{"num_attention_heads": 1, "intermediate_size": 192, "hidden_act": "swiglu", "norm": "layernorm", "norm_place": "pre", "rope_theta": 10000.0, "attn_scale": 0.125, "init_std_qkv": 0.0471, "optimizer": "adamw", "dataset": "wikipedia_en"}
Each number is 200 + 30 x the weight over its row's rms, rounded and kept within 0 to 999. Layers, rows and columns count from 0. The size before them is the row's rms in percent of the matrix's.

# layer 2 MLP down (transposed), 192x64, rms 0.079, rows 84-100, columns 0-63
104,196,243,212,236,120,226,196,208,227,171,246,162,223,197,212,195,235,200,158,228,205,243,216,184,192,248,198,247,208,180,190,150,248,227,135,202,238,192,144,221,206,202,180,182,199,200,153,150,212,236,228,196,229,218,218,214,183,188,220,177,182,201,138,184
107,184,125,219,145,266,258,141,222,224,217,151,217,193,223,183,224,185,212,264,161,248,196,156,185,225,183,227,179,160,228,222,196,178,222,182,235,221,193,202,167,203,246,182,217,203,184,176,197,235,176,202,205,193,178,191,216,204,175,174,153,214,205,214,240
083,195,213,226,232,228,201,184,224,192,208,208,240,203,198,154,216,197,208,181,288,255,207,190,183,222,214,184,235,227,198,184,157,197,137,200,200,214,236,171,195,252,192,158,145,206,192,201,214,175,177,160,181,182,170,270,180,162,136,218,173,220,221,161,220
099,171,212,191,193,192,186,197,193,177,202,241,254,199,182,168,185,224,152,208,188,197,108,189,183,213,241,191,209,233,202,189,167,195,200,176,183,211,212,180,201,224,228,188,211,204,284,241,251,198,173,275,198,160,195,252,189,259,192,173,214,148,196,172,189
102,194,207,155,235,211,146,240,248,192,195,151,212,250,167,220,213,180,230,187,219,189,201,182,188,199,211,189,183,169,202,231,174,160,223,244,173,243,185,240,236,174,221,210,243,142,139,168,212,160,252,167,184,214,221,237,232,155,202,247,185,189,207,201,175
104,201,193,164,267,212,233,217,175,221,203,164,181,160,186,215,159,143,225,209,204,225,103,241,234,207,219,205,174,174,189,198,195,198,195,212,154,250,185,194,189,179,217,201,255,189,179,195,178,158,143,202,211,240,182,181,221,176,202,256,233,216,238,220,185
084,210,180,260,162,209,211,236,228,216,185,261,183,183,218,182,219,138,231,192,187,225,243,232,197,194,209,224,197,205,134,173,184,172,194,186,187,189,234,222,193,215,162,207,185,201,246,209,256,172,178,229,257,201,238,196,231,203,161,121,168,177,191,154,197
108,217,150,187,170,219,225,226,151,134,219,235,198,203,255,205,186,189,190,240,211,234,191,157,215,181,258,204,221,212,186,193,180,205,193,166,266,179,207,120,199,168,240,178,193,217,184,231,222,202,181,215,177,250,237,180,197,221,260,181,166,215,210,181,170
086,214,212,153,236,145,222,173,197,191,172,210,220,189,150,272,237,178,213,209,171,243,268,217,176,224,285,153,227,189,188,170,211,205,220,209,172,223,229,204,168,212,198,217,165,221,249,177,162,189,217,198,169,204,192,191,142,226,177,211,201,176,216,173,195
101,219,162,217,212,253,161,275,230,205,180,221,186,216,183,207,220,250,211,222,162,226,182,188,197,200,226,206,148,202,254,229,216,142,202,139,187,187,225,199,201,178,159,221,207,198,192,208,206,136,206,222,130,189,234,207,202,204,252,180,237,182,170,220,161
111,216,179,199,198,205,221,189,226,222,190,187,159,211,187,228,195,151,254,224,167,155,160,198,210,150,206,188,150,241,180,211,207,178,190,207,234,154,220,191,220,259,225,220,188,209,218,218,226,239,194,172,242,211,237,135,197,168,263,123,157,193,190,192,179
109,213,269,143,193,156,198,220,202,218,170,214,200,187,198,174,185,201,132,275,201,156,161,182,166,201,206,182,185,224,259,234,165,220,258,199,175,223,191,191,247,233,226,194,218,211,194,159,183,184,187,181,182,174,166,186,233,233,225,218,245,200,237,183,175
107,169,173,156,87,209,269,208,189,219,216,239,190,197,240,187,205,223,204,186,173,190,144,216,176,191,156,223,196,212,200,219,185,232,219,210,176,188,229,180,207,216,216,225,222,188,138,200,223,244,177,235,176,170,239,178,199,180,264,206,190,229,174,195,182
099,168,215,177,157,215,266,248,204,194,211,225,188,174,175,195,235,208,214,210,208,183,138,179,175,184,199,238,229,193,187,159,191,223,191,183,219,231,216,211,144,214,189,225,246,157,157,210,215,181,109,182,152,188,232,243,227,201,208,238,214,258,199,185,181
101,174,205,188,238,176,205,231,237,224,203,186,211,171,232,203,149,221,161,160,203,184,242,197,195,197,262,244,212,140,217,146,244,217,188,155,199,174,208,208,236,119,162,196,191,207,205,186,230,224,214,198,204,221,193,269,182,158,241,229,224,179,197,230,186
095,187,207,156,199,207,134,237,187,230,192,167,212,149,174,218,223,204,187,217,242,213,178,213,162,222,238,194,189,161,204,222,232,244,184,184,194,216,168,184,201,186,190,174,113,237,188,173,206,174,245,182,246,193,210,181,188,235,270,239,227,203,220,248,156
076,222,199,160,257,194,163,241,141,171,211,181,179,209,192,212,216,263,217,229,173,175,209,198,199,210,246,131,230,233,232,218,182,186,142,192,133,223,157,196,205,159,172,191,211,170,172,177,225,241,202,197,229,180,189,233,252,232,189,232,222,186,208,225,201
# layer 2 MLP gate, 192x64, rms 0.0895, rows 85-101, columns 0-63
116,220,138,158,198,191,192,164,208,222,221,227,229,257,272,190,200,198,208,196,201,200,199,173,205,202,181,261,182,201,206,151,169,202,188,177,281,180,220,215,192,167,247,222,199,181,130,186,193,187,208,141,206,236,201,192,207,218,239,248,143,208,208,196,192
080,165,124,190,178,211,200,185,187,191,175,189,183,212,233,186,190,244,244,237,179,217,212,168,211,190,152,254,156,144,170,193,215,241,242,122,195,189,191,232,224,235,197,211,174,204,250,181,218,207,218,213,189,243,242,149,143,193,196,211,204,197,220,225,194
097,246,212,173,192,212,206,163,210,213,177,209,188,197,170,152,185,209,211,129,172,221,233,206,197,199,172,194,149,181,185,179,210,246,227,206,233,216,183,220,228,193,193,195,155,184,185,235,191,204,231,118,185,197,221,192,239,187,167,249,148,262,186,266,245
102,195,213,197,197,136,223,241,201,212,168,147,157,239,195,236,142,199,233,159,183,169,184,173,210,201,199,219,206,219,226,206,193,204,246,198,163,240,186,266,209,167,179,269,188,182,175,182,244,195,260,165,181,177,217,223,227,178,205,257,200,178,176,175,180
097,224,215,194,175,233,203,192,163,243,193,171,203,219,262,197,230,131,200,227,188,189,174,133,207,177,153,207,159,236,176,190,199,238,162,183,247,194,258,208,242,218,183,206,208,235,183,220,182,228,181,185,250,208,210,154,216,183,239,225,152,197,219,189,258
084,180,175,164,199,178,235,200,183,186,173,211,194,236,158,239,171,251,160,207,231,192,184,180,230,233,227,215,213,220,304,160,208,250,213,193,195,229,203,228,195,187,222,201,189,197,168,149,114,213,200,198,155,215,216,232,184,173,198,254,203,209,182,212,221
105,240,223,172,162,213,230,171,178,217,195,228,189,227,163,212,203,234,195,242,222,171,170,211,204,257,244,170,179,243,182,220,206,207,218,204,177,162,199,224,174,157,224,215,193,197,225,229,192,128,144,182,190,235,229,160,244,216,202,139,236,201,253,164,234
080,194,216,207,189,170,217,217,158,232,175,257,184,216,246,175,231,238,198,221,216,159,175,171,186,172,132,258,196,194,242,187,147,222,228,181,159,246,139,220,215,216,237,183,163,239,198,205,206,239,165,189,220,177,193,242,228,161,226,217,236,188,180,178,195
107,164,219,149,202,191,189,174,194,186,244,175,250,169,233,188,167,198,178,148,220,171,192,209,244,154,159,215,280,211,191,177,191,231,193,225,260,226,205,195,199,195,184,184,186,180,208,171,205,243,198,132,271,216,217,188,208,199,190,188,149,247,216,189,224
109,186,222,188,226,191,190,220,151,209,177,219,214,149,224,141,204,187,167,220,197,252,179,175,198,209,177,199,204,194,290,193,202,197,204,182,158,263,189,213,202,160,186,245,221,152,195,203,215,182,192,204,155,176,209,248,224,209,171,268,225,156,246,236,216
099,147,215,211,237,225,221,161,204,189,229,254,199,188,166,181,220,196,254,131,236,233,213,224,218,200,206,160,207,176,168,154,204,187,182,220,195,188,215,180,174,240,195,165,185,211,210,248,225,239,189,214,209,176,248,149,224,177,206,190,174,143,203,163,127
105,235,204,219,225,191,156,240,197,165,192,204,213,207,223,231,211,238,164,188,261,148,154,149,207,212,183,201,208,180,202,173,172,167,212,178,215,232,163,208,235,202,225,146,203,192,250,246,168,210,213,192,164,184,220,177,272,243,153,231,234,250,184,214,186
099,147,221,221,208,252,192,213,197,228,208,205,143,212,226,197,191,234,174,230,211,136,166,197,187,187,193,234,227,182,210,178,197,192,175,138,260,271,228,170,187,220,218,214,233,161,141,203,199,230,160,163,168,176,203,212,244,196,191,208,197,254,196,208,160
103,200,212,188,141,217,181,222,179,186,166,257,195,211,237,235,255,175,206,197,152,146,201,229,204,265,190,218,223,223,197,164,179,276,196,211,170,188,183,215,151,173,182,224,189,161,250,212,221,140,176,192,226,215,181,195,212,250,149,212,177,192,201,198,190
102,209,141,185,110,232,171,253,188,200,178,212,240,173,230,227,221,184,229,181,191,217,168,134,190,220,214,185,158,208,188,234,214,238,199,165,190,202,205,210,162,210,187,196,192,204,176,207,184,156,200,162,233,199,234,185,212,217,237,264,140,228,254,202,200
079,225,248,142,176,201,194,272,164,175,173,220,189,262,193,178,215,233,157,210,205,201,177,203,183,208,221,216,231,245,195,167,195,202,186,186,170,209,203,176,234,170,177,232,167,166,182,204,265,194,161,214,205,146,207,195,211,232,205,243,233,225,220,119,216
087,149,205,182,197,206,135,231,196,228,200,157,207,173,224,161,176,115,203,228,220,194,183,196,233,264,169,163,228,208,191,172,208,211,186,164,192,219,244,170,154,205,215,210,209,232,157,234,181,162,199,204,248,241,222,226,195,222,202,196,210,163,224,252,161
# layer 2 MLP up, 192x64, rms 0.0808, rows 85-101, columns 0-63
112,152,196,199,172,206,253,189,185,197,224,215,187,230,206,243,261,232,222,231,198,167,206,213,217,219,252,236,228,225,267,184,202,204,159,145,169,164,187,206,156,234,156,152,236,217,202,203,150,187,179,158,216,198,210,192,211,190,222,218,226,145,192,150,221
086,208,187,220,233,134,188,194,237,179,191,123,163,159,207,173,214,193,179,209,226,173,213,157,183,210,203,199,172,200,204,219,233,220,131,156,177,163,223,211,157,204,172,207,215,247,219,148,224,225,203,290,196,182,222,174,179,197,198,241,177,233,190,221,188
095,230,173,192,202,210,235,227,213,165,207,131,207,233,229,196,194,172,177,183,220,224,226,190,148,134,215,212,193,165,227,219,258,209,177,235,208,206,215,193,205,121,192,222,203,213,148,130,133,224,221,199,198,216,208,172,204,175,223,231,203,240,159,202,213
101,160,233,228,195,163,183,230,196,209,163,138,245,204,132,169,198,211,190,195,193,194,145,195,212,156,218,163,210,233,183,288,185,222,212,240,132,212,223,189,208,192,212,212,211,203,218,210,209,175,223,184,143,177,210,190,217,273,221,215,209,199,229,207,179
106,182,208,219,183,257,216,172,176,205,210,245,212,212,214,173,195,133,199,276,203,196,201,201,170,174,165,214,230,179,194,145,184,206,159,182,249,242,187,182,209,199,161,190,245,241,186,169,177,191,185,151,243,224,200,275,209,174,170,185,192,217,245,192,241
076,211,183,246,188,213,204,192,278,216,216,248,191,216,231,196,196,207,221,125,200,220,236,138,216,183,216,239,178,196,208,197,203,179,138,179,205,137,196,230,197,216,163,182,172,199,192,155,222,243,211,162,233,199,242,182,221,151,209,172,174,237,182,161,169
111,203,157,220,197,215,140,241,187,126,165,189,243,187,212,151,236,204,230,217,217,200,222,184,210,151,209,184,204,226,144,235,165,178,237,189,255,185,191,171,233,192,189,165,200,236,218,184,180,181,225,171,147,210,231,191,179,238,212,252,187,233,207,230,154
085,229,242,198,231,169,200,232,181,175,188,184,164,119,195,230,179,238,181,207,250,181,248,195,143,197,204,202,174,150,175,147,228,213,196,189,140,198,159,227,200,201,199,241,249,250,219,155,180,211,192,189,203,163,193,231,155,211,217,190,202,202,208,190,150
113,188,245,167,169,148,197,164,204,163,194,228,199,222,188,206,165,271,198,152,209,228,275,203,210,227,194,209,249,195,144,185,146,220,200,261,218,196,177,168,184,170,259,168,195,182,226,176,206,247,201,163,224,209,188,231,190,202,155,215,185,188,210,217,209
108,200,192,149,242,226,214,186,221,203,258,177,209,136,200,185,231,122,226,176,212,274,193,179,207,221,162,161,160,198,175,167,251,157,179,165,212,216,174,242,172,194,159,229,211,240,177,218,184,225,210,213,216,214,230,194,190,183,186,174,147,193,219,213,208
107,188,150,233,240,195,203,206,199,223,246,139,237,150,143,223,217,176,229,187,206,233,178,232,207,164,245,162,222,202,179,204,252,158,151,217,158,185,176,178,131,189,179,200,193,268,203,236,235,183,199,209,201,201,203,157,191,185,209,205,167,190,213,228,217
105,163,205,153,174,251,237,205,202,205,235,200,185,153,190,181,172,173,226,211,160,206,217,220,162,180,206,227,133,197,200,187,250,252,198,214,182,163,244,203,196,226,208,243,239,187,129,145,201,197,171,208,208,203,233,196,184,203,262,238,151,194,158,208,207
088,196,193,131,155,197,261,198,217,192,170,224,216,207,151,233,183,187,208,197,215,271,162,188,182,193,221,166,146,254,185,207,177,227,236,220,159,182,204,210,220,221,211,185,255,203,210,230,163,163,176,234,227,172,258,169,212,225,208,190,176,207,190,195,262
097,220,213,229,178,194,230,174,208,259,127,199,246,142,144,203,178,175,209,272,211,198,188,217,244,132,182,151,179,218,213,255,224,213,228,177,162,199,229,182,207,198,221,213,227,223,191,233,190,198,194,201,228,190,188,208,206,254,177,180,186,159,235,210,215
091,185,143,206,182,186,158,192,234,180,176,227,264,193,164,165,208,178,258,242,202,179,218,158,226,259,234,155,236,240,185,254,224,218,226,155,209,149,186,175,158,211,179,211,214,230,187,202,219,170,181,173,204,222,221,249,194,226,202,196,172,189,205,231,238
080,230,190,146,231,233,172,197,196,178,179,162,191,199,207,188,204,276,166,241,140,247,180,128,214,151,214,201,218,218,228,208,222,153,150,170,155,232,214,197,218,171,163,187,156,204,205,188,206,260,223,200,175,177,206,204,194,232,197,218,229,227,189,195,238
088,193,208,176,237,183,185,198,251,150,170,153,198,125,214,186,159,226,209,189,211,218,215,186,199,168,269,169,249,219,147,183,200,172,178,215,213,179,155,185,237,231,207,225,218,236,175,228,195,195,205,211,220,248,193,218,202,110,213,241,183,209,207,212,174